Weights of a small transformer language model: 11 layers, rotary positions.
Each number is 128 + 32 x the weight over the matrix's rms, rounded and kept within 0 to 255. Layers, rows and columns count from 0. Numbers have three digits each.

# gate: layer 5 MLP gate, 384x192, rms 0.109, rows 276-361, columns 144-191
# up: layer 5 MLP up, 384x192, rms 0.11, rows 276-361, columns 144-191
# down: layer 5 MLP down (transposed), 384x192, rms 0.0728, rows 276-360, columns 144-191
gate276:061127145102153097121064077120152183179143154130114076085092149106138147144135143102121163120175145157127091111100078097210121084117134176106143
up276:139199160084166147125103145146161177145110125130134077086203125110118138092090132123111111166108162153144104073124135130142111095156066141103143
down276:134102127152080069163126017148134151183137115115168233137126097126104114134109121091090119127108102157144131122126166122089103157169073124119148
gate277:168111169142168138189131128086117137134166095153162166112112084108177162094111129083112114108154114164124162125165175107118074165083117061156129
up277:163163166176184094106123128113175130106166141129078120125119070114157109163111174176123055104167134127137159104134121135105149117041115146122151
down277:147099111095106110148122116132120120118144102173189146121107080104087148093091160112143075112133113161148102096131147112105148121204140128111169
gate278:107164120146193127126129134109170110159134129182149118121208136140076121201165114111108205095196175139154145109114120171136159094110156220121180
up278:084184107127091133103144140104161132106141116078163141100155112145109099157156094119141072190120102127130161160070115130113089128087120161154165
down278:147093125143124124103135145100139076139177092070123135105107133137135136125146119118161134132124124102140112115108082062177112050133111119105098
gate279:163146085090094154157111161140081092153130064123153142151141156101040138145158103127102195115114126116129114124080136149122141048137132168133161
up279:136125116159098073137147158160171151199133109123110117160192125189085075127140099135120105060113104102171145141114106108107136160055055137092079
down279:095111123109111192153138090144092156155133084154114152134106153121074065176102133146122159089107107124132084097053112148129126097131166121140121
gate280:125128164139150170114121098149172092215085113181118128157115124121091110173085117140169132128082169081168125120149166177196163128158116161104164
up280:025108111119135103102081120093137118139099068158167128157101170134171135093115151145147092117087106141097132102118126127115113126112162156168133
down280:128154127113114128129173116151131080148154119043080071144124111117133128111145149172106089210099154159120118166119099130139107147128084151157131
gate281:156139164089189122117090114167109170085112181088165126126114056117168109150090171108142131145150116125129064085157147195134105134086131125140074
up281:075130127147163172079195082130110148124121077104091113178192196147112130140122101175095124151106179117155152117095101136083068150132173105176149
down281:160095158152090097161158152089115134146065151108152121156175134032068094146124098172144040201175076109112097073127100102106078153078072158200138
gate282:127048123141145106140133119126110127101138145112134102150119105186091064124152103181151150160164107112104115118143161210106130161142099150091142
up282:162158112103152144144085111145158181108069126110206121123124109105151056146087103150124125094121174085121100107138112132100147093137124116138125
down282:078101120160173152064080198200126067182161107134127070143153121107113099119090140147052166160104120117137158160138107127130182121107142133158109
gate283:158114144105138112146152111111157176162149127115137141156052141113125107136119127110158122108126111122107145138176106081178109180158147130139079
up283:127083098156156099120122152134153185099089143178178149097201068170062109145147143099155121206096142095145078119097109202105179079147122144097134
down283:109095125130144134138097149119162115114185133164171115193109133092143117132092147116105112074133190146104108131134104080092108191092120145091094
gate284:098099110099083135128136134084100108149162113124080138123095176185111058091103098089192117138200126120174093134141120126109084076154155139191091
up284:086111154098072104121071098132154099164144071141159181122124149166095135126117171132183131160125187106119145106155092110097082127193145100164099
down284:116096128116118107113107131155157138125128122075137117105160090128107192142145059141097194164170103080132137089139150181154119093189057114155096
gate285:117176147121105143116090105091152103071191102116148164154087177124163105164049156109144151102148147153097127109166196096129109099062173122154189
up285:140168122117106125143139173094134122125133106086115152096076160155158115138134077137146148172106203142164162163143141081145116129144168136127095
down285:092117157118134080132164133133108144200118103081146141054170110113103115071202134191171084161173082105133116155106072168110176091101099119113176
gate286:142125137095145080109068134120167170159146091096172127150113148129088114151071048092109159141118124085133119062093094116156115116098110121144109
up286:121122060119150088129123185090072195094103101144145080113096184071111144130122178152116091062134167098212165167127131112127119097098150092096188
down286:148131104089141129140079151126120107144151131129160130097106155036170100122168145160161102107123162104146151151102118040104156133079132108101155
gate287:153110106087030105137073158161144127084155056138182096093152106107154098110079181131082120111095114096065131143180121107123138090152103100148136
up287:110140139089072148073107089165144160188143100153164104122116138145093121095101187148096101092130144177093121133114155071095189146149092153118102
down287:110146120110128156116054114125094193134176233091112105133095114118167141064200145170137072175146153116114131134142130162119116131152169158140123
gate288:169072108105119181144133116139165117147141117114095141128093066111120098169119092155132114104192166071111162172072149154105114048108102074112133
up288:079157101080164144137181142153160123148087179119140168116105092122103175150139172128163133126097160110168130212115149124065089156125094180116148
down288:103060080079120092200107136101189106135098137140190120087128119084130123158186092067137192133075130127102156186112131103171073103137136106122068
gate289:180113159163133110157072084134141157114120110063112151165145126063092177116144141142103135121110109134161106163116165081159097142160150172115153
up289:135086107105119120128104124154130114134137139107115159121064189074084124095115130135126152136073152137179125152124154102144116213119142144123130
down289:166116121098171104132143116154134140143143131120060146117164153071108079184094157115190099058173119092131118087146202225160168103134176140155116
gate290:106100071120061109101117162156143150128133137098076101074117158168070194094135087103140153098142135075149131097110088110158082111091150105115123
up290:112175181151136100117137120214106185133106096135093154101132142065160119134158133146119118137141125145069153214104153123101110165139157087136121
down290:119141163127150126153136169189127158116125096099224135122133212112139118114134121112110147132076116152159097151126072158124183101084129110158103
gate291:143113088125199169095125104082133161189107157173140154136144076124160078160116185148123120093169119119157104120157081124086159108103138152128103
up291:147132144095137128134156136089124058125099133189096160099093105091148079128094129169145173110160088136137133157117101098037109078170083146143117
down291:112147113149126147126150172099126097150130191116143131091143144109144092095084147114067139098156169142138193075098124090126084132199132116117095
gate292:107161137115157094115123159131144095112144168204146120103122177157137137127139184125144094106116106095145126088172187153146081162110110068134173
up292:119105181084120213068116138110096156127051094120171134148108164117072123072134070113108146138148121155129204209081069194166127084156191140116095
down292:093123163171128115148152133164193125040195170116140090057135152114122137196127136111146138097173139049113096106122129133131123190098082137097164
gate293:090102126118079137175100143092088107159116108129139113148091095138134170136171126135135168154065138150176155121141064166100196102104165165120158
up293:124103161143155133160195108181133138147153180146091109142129144138184121138163054162111178109126144126109128054113096156104195086138123195097169
down293:189136138163141167101143125135172107067135134079112103178072110148108158147166160102151166150124144179159146182135158128152136152129123072164174
gate294:125103124174109106108103165149146150107140165155151169186155110144115112112126177160149151105163194137173100141164142113107120070103145123115077
up294:161130097179139177152130124117159047097161145109119067126137158117133120067143136088130086107151128088088147164106095092101089164097123116081205
down294:108106131132082095133187125152100164138124152150144112170184141100118122111086100122157136136102136121163102070132136039098131059101107135112109
gate295:100083111140126137040092165149167117112139132121129176116148156116055133109078219135173129079138070158160108172111132124126073126080144135067123
up295:118145181096176138138106144126121122113160110124120072185169120074132137090112114128090169137118092129089100169068123056071085109126147128123120
down295:182133149108133185118165067098159175025147101135126110102096137114081101148121161096115143112137139126131128098157147154142168165197189165119115
gate296:130109116123098077143168110126133126098114165099153118126097107145132116226127116094131141108185104151115105101139107083126101134114133058047176
up296:144096113085075189070110172172095122147122122109124147141111102139149139085093169135162153131166103153105122102154163125085132118196191110081116
down296:195172127113144142088095169113119184129114186112107182164180145098132123094150156190151150131173136117136120092165093174143123117120123112127112
gate297:169188096166117155113099148071149131164131130109128174145092098049158071131188087152192135152107144139146156125099159140087181155106149168153181
up297:133165125142084152119151115181162063119121121148133118138097099128132108156107119094119101122140135122113111150098162110162098133188154110200171
down297:117145175126184126091096099171155087212199076076148098131129137161111144146091164133057184113131142139086183100148104148137131148133142121187105
gate298:103192165056092127067116070110077145089145073143139084198178155133075137136114167142101166113142170172080136163140132125097075145157115132134136
up298:125105176120104148188173119088156158129157182171123079135120086146113133099169106156178116098108150145118083073115197178151048117124071102133089
down298:096168171135087128106094155134116098130114092114131164114165181103122130102146135160102157107160107098155166147089074126170112111130087137179066
gate299:072173097080167146159112144105179185144146139150132070188141116178157093114093137141114106118077121099132158141106119132136148090106130065127080
up299:088142082155098153143127190117182111106124100113085130120140173129115133124123084172160103122098151115131105173139110124111082102094107093134110
down299:115107133099117175138137100113121162169126141148072109150101105143077114085135110121095129159155163165164165138106164131042133160126119159073112
gate300:138146108055147128109145130160139188214123151142098110186136150154117161126136142171176123128098154127143162131108104151130128146136134089121051
up300:137102155125141158098127123150127152124084185124153063158171138162143091104144120139136000210173086109151169118118138168169133141100138109159123
down300:147117134156161138117141136135116154077143150082160126133179172121104082179136110160117078156214144091126158166153140119183098125146171129073130
gate301:103158142118145101167108077085119068136148106182115135158180160198104120072172118076110066115112115124199124114133146113161136115126154115111195
up301:161093170129098110104068142073094103151107128125094133125121076110156117114071126136116102134108132120134120127125090067121074173069084131171125
down301:155111105123123101110176110162104076123111139128116106160124124169147181128143150105081140112134107124114118124149120093162164150070172099109126
gate302:120097118095146048116111121136110204160171093164167136108118117146131079080097193113200161121187134096208115105126136178164102132132036106149114
up302:118148088210054142043088120087177143108106126090188154154117083128116070135135123129130129145129148108038075107152132113107101137120147169090114
down302:163099181064138198156129185095162151151136119138144108155200117195130160107116119158151137171129085187134130081141075140154142156173085100116104
gate303:107069136126163064197172129085139094087122144182167121126072071149119121095158139111095151112110127072068143081170134176116094138147145123194152
up303:230160073145144193104172127118109140124126156088114133115136165151146179138058133147187125125180125137072098154122119131132201098166196095113130
down303:075069119037142155121129112133134115106118141136114131119184156080097084119133119138158135064190132065098140104180136163146092121151096154130109
gate304:093087141151122143138144128114122161151130067157116143149164100154112101138101166149160129135073111182107174127108098136130096136096176142100091
up304:083222098112131118118128173139182157163097165124066123090125140067115150102094178113102107143155160096146106192113179127123180107106118158168115
down304:183123096118137179052129154081103152098135124100079139101149177165127126129046156089084131142121140189098123138041156122103099115151154154145124
gate305:123137091122102153139099105135116077134147127128118104058183179106127073127159112155133120158164164141119110070134113138130113166106113148125144
up305:142133105125151131098119120145150112166113181175149160098132144105142146157153094110098080097125097109137133111075135164116150113139142185164100
down305:105070121120166108112130174147138118133127169102136092139083058125150122151179185152151130113118132161166104164131128147130171147151097139143152
gate306:159125129129149155107083142162128052183108141128099138160165106144115103134166113120106143118181159108099142134133115160127161080145155107122133
up306:135120082129096104186123172148179057169151100166114133098110085167091112145105122110138156144098067156151114165136207109123137135183118101151123
down306:081096038148115150140134141140128171181141183149118134122114116147123097126145140124180080204138137141127136144107128086078167158134070138115031
gate307:158063163121176147120109099155128154122120092115086089136024079079121145132065158148145141129080139129109124070120117076101133153059127129118112
up307:157131104054050095111147146121079128083138099175160138127192148138103150143150146120140143135170166097101114124146189149101133128090114180159120
down307:147121108090095119090095080107063189104115098099130156153119146114107078134119165172162153135190103135111155150134132087155120127125144120066079
gate308:101123179125152159098146086127137159114105138133078096088147113110030155197140073120149079159104119123120093120168137104109069130142124159086179
up308:092095156029116128114070108087090153150193151073132097143170122108099145180135139175128113215194144171108067149105158123122111130143177122188175
down308:078079154193197091124153132133186171177179192119153093178127151121093126165159202164129139091098120106122161156113130059108166122137153118129126
gate309:154178117159140136123120057094111107153179127077152148139143137139191132053109095098108131128188074147142077144121117202114102129123152121132113
up309:115152122165144136169119146090058119115094129127097129121170109101176134127139176135146093144108093162088130155095136192058152099063167151099117
down309:115134140104152144159162173182120138089118140122175143171138124100143062119127129082087142127076110090123153120114169120197055140124120075113123
gate310:128144144157083169103158113165133142129138101146095099180098107100094090183085108118161115193110101126102146101097179148188107139189211151115100
up310:103158148110122134073180145114137106185127165173158086125104135149095153143147124077115108097126150190160151115073128180143149136092144052152149
down310:126080134116125123124119105136128119089153077189187132138133176110128075151112130116105082143097141144064109116093094106092107111100160063177108
gate311:124152159135109128137116200162162095201155115164121120117079191134135138104149124172131108139089065125152132063163133152127140076115173058157187
up311:159142137092130140113069188151204099109110160173121211125158109132103102148138084129145122146100110097087122124162135188148081157169142109134111
down311:116158131109193122143116138150146064009101144134118133165189165122143103077104126100165172137139140158121077089145118171135160122130115170121107
gate312:173131109110089116135150115156115121148151171107095128127172110095149124161109072090085184129152136160123158096120089137197202158102100113094154
up312:122175105130147135096153071099185126126141112152128139186158108154151130143087093105143118169154083100150138084118140078167175169141128169183153
down312:148092149149149102166169146165114085057127116139081126157167121090157149146174126157166095113121060151125179175113131144142125124169168166086077
gate313:154062188158119126145115117168124120159163109144172144173138106086143084093137093205128130127110128111107110098114128150142132134136179099134106
up313:108100092131141140119156196123107148144134141140136141087133158083192166165120147123132154167091169148182137176144079139161103156144169113107135
down313:115166101128187145152096110131118119141102127226110138123117113123151122110163167175136156139097170108127170115106095104099156114147113111140107
gate314:144118098143128105164082150170096176118154042141120176115111137135133128140128122109166122089214133091147074103138133106183153101133158114098150
up314:082086176132115160136148132106189132173189104113083125164154147190194178130217098106145198105164161162109056129144108127126159108179155108173139
down314:076153103100148057115129097123132123116109102106046154125092105144098141126160173145145110070164085144148158104126191065155138084123099156081121
gate315:111132097110129143152100137135108119136120128063130163063104093141130116160181147109157145131099101130164092141175122137076133150121154157190116
up315:124151109141169140109184152141128126185109204164116072153126151115142157138101090090076113163114127119112148087113155140104118119125159092122126
down315:121171145147109131058155135118121164108136130207100104190109176140111126139129077094110141182149120085137159132106151160133149119175157092163184
gate316:109127062074111064015200112097168082157159171110178132161081106071133124087157115146122108121139086190186123161133102160181135109103199100121135
up316:144076140116076179133099110140107168125110115129128141194126124151158136091112094107185156105067134132138124141104081117078116099170059068177148
down316:132082119078148120116101110159157168057097069155127118153118126115100094145038085077138115126129062211135116131133117089137113138156156109122142
gate317:167091119180060122113126125111120116141079134118098170128136080204133074122087154134174097122115080152121091089109101104114122159122177112097125
up317:080133175133112163107104096081125181119128070110175159125103150131149159129142145134108071088102161125136126181153089124085172135075082138145120
down317:088061118105127097108123128126167143068187118160151173093145110136081124091130124086127142207069111096163136082098131089109137200125089063181125
gate318:099176179097141133142101193148105141170187071192071103170070124129179154113117143099111087101096140077141106095182115099195076093143130062085147
up318:172135115181147130206100167131100119115135074134146119114144152126184147098112110102145102138135106136145132114141125159148163118153141147121169
down318:113130149112143133140128081149158075011110139117087162110152103127115171144138107172119143100146145134148133170121133149130148171097091148176129
gate319:137126126151145154151064132135147115145096106140103194089140164088151143197128125125131095162063083102128060124133105149113162168134143118130092
up319:118174154113144139151079200131131114130123119106148091216072153201124114101182103120115064177145138121178139110136109058079110111127135110122089
down319:148111115100135103088186094152173099068141156205101103116145159109138145115148149150128129074090178184114153111115093145095138139118117113176213
gate320:131146176147076154107128125178149137098094119211138148183142104115066126091099122102125091132166083075168168107154165157068108071119080118123179
up320:131201149114111146141087115150180171086111149182100186125137091083112100141108133076159081138089117128151105172161142157127142093143091209182153
down320:119075175134108170111160171136083150068153121115135116101126095124169178139077107136118143092140128136133200196141145171112083171085118135156141
gate321:108113142121058133130174129134152118151105123116166168115072117164114105105148134130137121223111142165120077112157173120121160100097124113092140
up321:162104078128093102125092165186203117115166133170167183160119118119108089155113127134141102174153121097133079174126103087114132154098083125123166
down321:205141145112093097094112086215135165177096069117106100121108159109124119145117092160128143145161084127191194059157148140167115103161110108195146
gate322:125198074174129108128136118160074175163065205153091146162159095159133128125139192162135151110124147151119168112137169142115097115089154103121168
up322:162152138129089148129125124155075189077119115185077123174056085128156129119161160118073105120106179162142100166109155181117072109081111103114165
down322:164178136142155164121097120103089149037151133109143184150154133167112153134149102103136106182130120149161072089099108148103169059191146157129194
gate323:159127136112131139108154119138120111151109113091110109114142149144131090153107143116122094140177141059122098131184087108100090102175108128131163
up323:112125074171115167123179117138114143111143136113131156136087148111098109162153111128189121147165104174100093121084174130086099100112133123129098
down323:202136126130094118092144095126110168195106144077093126102170140096160139110074111065118114179097026111093139156128071175137107079140103084158117
gate324:152123139127112175100083119090172148097065077141176101122159140087085170149102129189133131110141173118173111083130100153099132120093058132178091
up324:154120178073182125060098091123029111095146135148158129114155114110113143157118130129124088121075109144112138177106149148119137126099101117125105
down324:089077101133121157055138145182110056127138140138169126111076211151139140133116121040163137113154109099086098167088156097133095123101150167108135
gate325:108118139115150162093143074071113185094137120150142150087115132125165140099159110107187118149084170111126122141160145129146122130152116076104216
up325:114115150081161125121108123086148215124067117101196118134131145099183110161103143086156138143129131106156122144099153150125118109165141097158147
down325:128113156106105045088157108151151099040128109160071127089129138140164139143091169162117102095075169158186105125133080142130174142108130113151106
gate326:156098053080128100118070141145132111199118103117138113144170146125136155134092107101121189139164158094121157138102081121085117138164076174189082
up326:155181125163148117102148102109075142140170165115138140126159167124111156137097126211171134126145107110168188123108136139150106135067122118101120
down326:140106127142154133131162135071130137089094108091142168140108181153103140147167146132134164189118171133135111090085114152090132155159123153067058
gate327:100075109181168149110112123156137122045142071129087090168070101166138070151138137099080149100122063115143149115142154134154082164155127122128180
up327:124095109108141126109101174062165118093151132122159168113090130185139127081154166106092105102117129123109152104187119122133105148112148121101124
down327:117127114166098125118120113172119097151128113138170075160094155182167148150143136137134126103180140137150084132090090097133144121120178142137161
gate328:193188111155099084113119105168113147106120116117060124121177138095162137130114188138145162178134111122068145152180136119137122118116137097103195
up328:094079101094142208096072165126169148131112122147142150100089126089073107123097085145092116099094176191136153120090081137153107092137144152142096
down328:118165125156114201086122114117131143077153130177119151156167112142054134075113113145151184157108110164120182155093085211149105151108079150134174
gate329:176130145109144137156112148114122159184106080110138139095133160112141160138121138085107179139140139112134141107159158104141084182113114111096149
up329:140077107142136116087087104131147111142131124183100118126124140192137087145145107138133125095132093164113087171117131218169135120159132118168140
down329:084108099121072157163099103136100081175124140134082087073080188079116094116141113186145116112091116143131154141138087144110142078125140159145139
gate330:144125132180109102122148082125142127136181105116099152081099142198143111107159164099157131176116147105111170154122090112108094125123132167092130
up330:172077171084102117102071170136079115152096063111132139136115127135113165151134118138104063042126095137184126110129069137116143129128128130188157
down330:118147116130124102070170085132136058085121095138135116155134128104089179179131124140168110116088103141147123106115122105091127138156084084176127
gate331:199160138140150166145135115139144171180113166101163143123076108088105134191090103107153117102143130099139091092152126136167135121090156089131103
up331:140130186129164096010104141049152080159186175145086126090117080132150149121136110162149102122146124067096156138144146162186107134077107136090143
down331:161129172057143133127167104107101072193086159165170137119058091153179059173145147124135110171127105126071084075101187126072130074113195073095077
gate332:087125119074088173124176127152142179117180132128111108133124159131157119104120162134123140114132100097186134116171163089091165053180112115161080
up332:083123157145054078132175134159125061116103101142164114135150095146124136148079146131136108184086175098174135076120125127097177110121093096164124
down332:161128121144154157182102087190099113071147165131133086167130137162133173137176116164162108134145112116132099137085138128114085136126115085170114
gate333:163139163145107098127139148103123079140098085134094118109150164087103154125136111099158093159124160097180132116098112126128102150090134118186114
up333:146082126099074103137077139125105154123115055148097097135047152152137135127186107054146133124141218077173135054153074116126127157129126049108124
down333:138155071169035100128124174118189105139109151148115063173065174085107132115119105130100141123099129095120142089092175169131124068198164134120051
gate334:120156162159109114097130077143157131112088116154181091102139135170123137174152158124072099206130172126141202131118117094120100130097141092120143
up334:123136173104116102109096145184073097137120183088107090117169156135169053120110083157136103142134135158099097098158142165116189152122151140122135
down334:146204103144070132193086132158142135139148153146174160093112095140111085173154153135104096151124123055091126094127127157100108153130087176098126
gate335:097151157105167196148156177045115113173125183097138135111150082179133122125113126063127129132165171096117104117158129092133156168173079059073151
up335:093173159123097125078138110057180111141067151110164170109103171175146136089196152125088091090161181164083089116188176090123182162108064085099131
down335:118177177138070112151127157113097117183143117124161107150089145139111129098168150120123093087127111161123133132146144056133124098108104091130120
gate336:137123094139169110145124127120127124198150103069107205139129149146120121130129169122160145167102145124117155143135176105141085132102149127094194
up336:143114116122093117094086152099098097120114129224103120077157148099040053174137156175143103139118123110064083102151131116138150163091133133210205
down336:095107189132066141093159170133089100151155074108112122111177138172000097162141102173084083111180096149166120159093027131118134178115152131107155
gate337:152119095085170112085066131101094199132140128064143122130104139044095106116152132127097140216109153079178098145053092125113130126169133106115131
up337:161137156112072160115187154090071100117065128072150123099130188225146169112125138069165192060130177140101143139171096161120145129127175111074197
down337:144136177136107120103163165185088078162112130045095152107080083142102162159135137084130110065144199159141155119150070105150122159156186087131129
gate338:128132147134132139090126137071141132145122087138065145066112106072172180146182086151169083104074125155119177037116193125122156157147176055139103
up338:081109169100179117128162119150086108166154144168203102168171160151085100100125129097103158148125134135113191144089114121122145165137118201110107
down338:145154096178147122129128126096129150087162099180113118084116133113097132144117112148147115217105126218095112133080152130094140135119132098084100
gate339:087120154154134087131143133100120170136117135104141132064143163101139090119109109137132141080142151138080150180097112197177149093106148179183098
up339:154226061093093170144111148177152122093184170125144092218136112171156090153123129149105101147162147126144094086165152094146108156114104105089170
down339:133105189159119124084109148193096115129136139094057147138239135107102071127100127145138095199123062156151111101200181131126086113089110090115155
gate340:127168084113166128153127114102151076208088071099132105178172162068157088110160148102141077151073059099090077104099079124092140133119166192164159
up340:080089180083081194107089120106052066132163140085091111075166117116100114112100139170104179151141135036121123183163077130108113142093130080113144
down340:193207096194082100133120176165128142177135145154124134080157185144134149177111132078122085103126123085102136198107129117210120163076117126093142
gate341:170094093151111115089094121109135102181177116125157104120119144076148162116178086092098150111140137110126103112145122161132134097149096074138097
up341:148154159108125132130060162118156145103113132132150141130172208162183132039093117169129098130122155130135148128128108098090120111171168139105134
down341:109091093083134150144125122109128168220136098143084144140136150086066124138101147114150150101151127113066051135151115140150149108135136080132133
gate342:099114099154098157160112120154169115176056185175120138138186091176161166149130044068099156123140091098083141086156115199113136110078121116139096
up342:181117091147181102066155134114155177103138101111130222082156059131123097192112097114085139121101056147170239091145137147107158153136157099123143
down342:064120152165075184168110090135096167236098070130135108141144109166150131112071053152159143106104108113138125101127141141142121106103108184171065
gate343:105109119105172068150132130097128136131117148098092174116133099145113106100112166156156134100166135131179095136117132086091089119114178144122115
up343:192097105092155131147148134092126144159135173120179135145171139135173090076097151146082170124104144136108109134127074147110085155139122132154057
down343:145089119103102110104179084138152104120128188135171137118139111078158083105165180145108154111134092112168153142170131115118127073108104110073089
gate344:111125138184164150087145150102152130185164068176088104110149090084167125194181142132072117160121087133086095119169084123134170153158149126122129
up344:216158150083138176132118171126093129040081109175137157183132110105082196096099111137123180132106151119124125120122075134090103142100141107173131
down344:103112129097134071084105182166124200107173111142146135082107172142129101167126142143097111134143104149119102176118111123101150114174098125195183
gate345:150094221083147134110153100103136111104157131071082239190128135148102204178082103167097131150125138167144134133157101058157151173135121089124089
up345:153102166093135170143129163112162146149180110112132093114090169121161140175180144125105149189099075165139090136113122106108136042127153122191164
down345:180140099080100161084088098087121153135117085134162118129131107172148128059162147136092129072154130137178123107162157053191096120117149220117133
gate346:128161159191136170166072136071139104116170140125161200176115109099092130135138112151141111122078171125143161178147123138149103090111153146116104
up346:076046139141116084154168131119082108139191115092076150144124183220101129098111080059092144147110112141130133134155131155129170087130160130132132
down346:162130138160080147155178150161130090170121144137102119133147167116145170096138169121131164089103103127156121156132118157108121115143150095098153
gate347:125121139151099127110171141157082159152185112146129077151090173193145144115076111154141129128081150154118095144178113091167132127135094157093151
up347:161127137092121125100136122147167008170177113176116189085137060159145143112125154155047182080084128157121109146061141178138112114149129100160115
down347:198111088147093143157136126112086164034080117143074174149179122085094095109135104120144085162141132136130096115119115118159118121100231144076122
gate348:117148128127088119167126133131140148144117165141153158142092103137102146084165149106084081148122159096165139101076148111108081069135175116139111
up348:159136104133141119125120199166111136109166116085119103134146174140094178138144161059155108124102070118142132156084120102126147138166083153110104
down348:123136123144070147150147167152109179138131112140145142171149168130144193147043116105156123144121152128140163062133100124095113141025109141143101
gate349:148142142114169159128121151121138154202147105142094145106086156112160180135186089102156177134140153066199148141190131134093160109096157105074132
up349:118138103149171154135109124123068200161125130133123134093140146124148115088140133106160116160148187094133161087141083098137157186167128159153101
down349:112098122165117194136133169140130161089075108178156131137119125127145183141104123151114113167192181057099150075142165155145157132083119192129123
gate350:154122137118170147187059126108113186188121124103148132098070115132117135092016109137123075100113101084106091109191144095071139167141118147036127
up350:142144186112086169163125118106131045194111147132177161173148129153084064144062104131085077162114158147105163136147170085088130128151148174094187
down350:144103163145158097075111130113082166148113044103132196058153085095133086122093116161106100103152088131139166155108164117151142129046145184092115
gate351:075052112134178167100123176051187170145188145117094162095134100122142119098115106152159134154131152094085104112183112114107133140098109154173161
up351:149063092085105157067119148117148182110112135123114117082081137144111159127122168102096132141096091145114101097143123139083137106164084147145142
down351:149093133115158178093134129149150137083144098085120179113144146142159101129208167098122101123126129087167172206132112106128156130124100173140132
gate352:105136082104082151084107066087117119101085094086131085145154149110090141114153107106103173149090121112109153114153119184118110142169181183120150
up352:166104146121027119138196100105044080138117057183150094116165137080112126147101134122121133073128171152088114183182086038143184152104096131095127
down352:148133149143127079171136137111137155107134156154128160044150096065127126120153156101194123156168182186137105187173086149109116119069116079161124
gate353:140178163130179090170147135083108169152146077112144076106153089093113144130158080125088134123206150105172162149127074176160173138158143133113058
up353:171123140140095147162115131130120107155096136133114123168117137111106138230178159149120135126099105038123190128134188086132144120098169098131113
down353:101150098108130144107154087117107117109104120144077129120157132118136159106123130040107124151162170081080130137199136166134102095185179106111195
gate354:130162087177077133081120082088147090167198180180110108210121100124181116156083187122088152065113123105179098112107098117118102134118123181127112
up354:085119155155111101125137144107165139103118080065116094086108154114202150139142132184174122097099122115135079138121070133133121108090113146128104
down354:184214129183107116060146112124135062152141151049104071138154136182130177148162116130128197172114089063137045098152073158154119062094048119182108
gate355:087142109146110100189155149081156111158149145092081146124149127180117115128090153121163168143106184176172143141124153106126132137149148162110076
up355:159130106149191193098112154057123114127128101081174130083120106153111187169100132108128127131124152122141121171110106097122116133157143129141117
down355:090139150152062140092157112134136102155107095122123097143080073131185117087146115172088155140154103073161119111096137064083152162142137166140120
gate356:074145142143200126123128186152149144177049176146177117090172108128084053138099119081193161117162100135113118129134118162121190073158165129140179
up356:107129106115125153114117142092156117147139123111147096094125081214142072111083125150205160108141097176177152118116135119141162105165116119096145
down356:150104124186084104087117093152082155098112191148143094197137161143132130143151125113098130142183200071129131139126120140168086143097141111114125
gate357:124146118166153190069169185093090158091117106179136112152122154131098121113130109078121192142163070121159093169114169073122096189101099148174172
up357:103178141085114076186116033133151154131096133114148125123138116103128131154128158168152093193156128124153146128057157146110107088139123114096135
down357:099088113125151226114153151136126129253105108142122088167115225062066136127103113132135164127165141065069103110151117120132126126098065082161096
gate358:082173107115090091155129146148156088176121154136159086190136162170119173118104180120102141127134175087113189132135101072160110147128104170118163
up358:156121158137086083137103133108151097161110189140113115148142204100115168125192164124106184163162109128144162140139112129141080147148139198138192
down358:128088072175100133177155134040150164078062141128136101172140079184145118156116120106101165116148131118161155176178147136084149125131180122150125
gate359:138170069065115126124136104131099070124173161160118153155093139152116135134096168117099131088167082155140095133196121124101100184137177129141090
up359:079125102097182128131180185159112139126200135174130154080119127131101063160142091093147104081099089169130199059200144123115118131191141111134081
down359:134128150131143113177110185176102053124080140149134148201139143105138139093138119141090188145159102143124083112123146138157141066129117112087165
gate360:138166167067094131177198137166171123130169108161064115105132142142136135196107130105144142098123059168161126142050112140079141090099098111074127
up360:152153113125166122112139104123123092125120061117185122158113088043115175098169164136100135023128118139173111162149160136118083156167098159180189
down360:105096045133113157098095102151105079098092155134044112111135139080116196103097102147115127171140125103118110145089128137162123130065176115140113
gate361:124094180164115107166123187145098192130103091185189083117085103147158116136126138162166147195133075221136106099164070110127067120113080055142177
up361:147158127083124143060123046148124169126184160121118122201164124119163130149133141110068078125090074125108189161124138177145148096093129181150170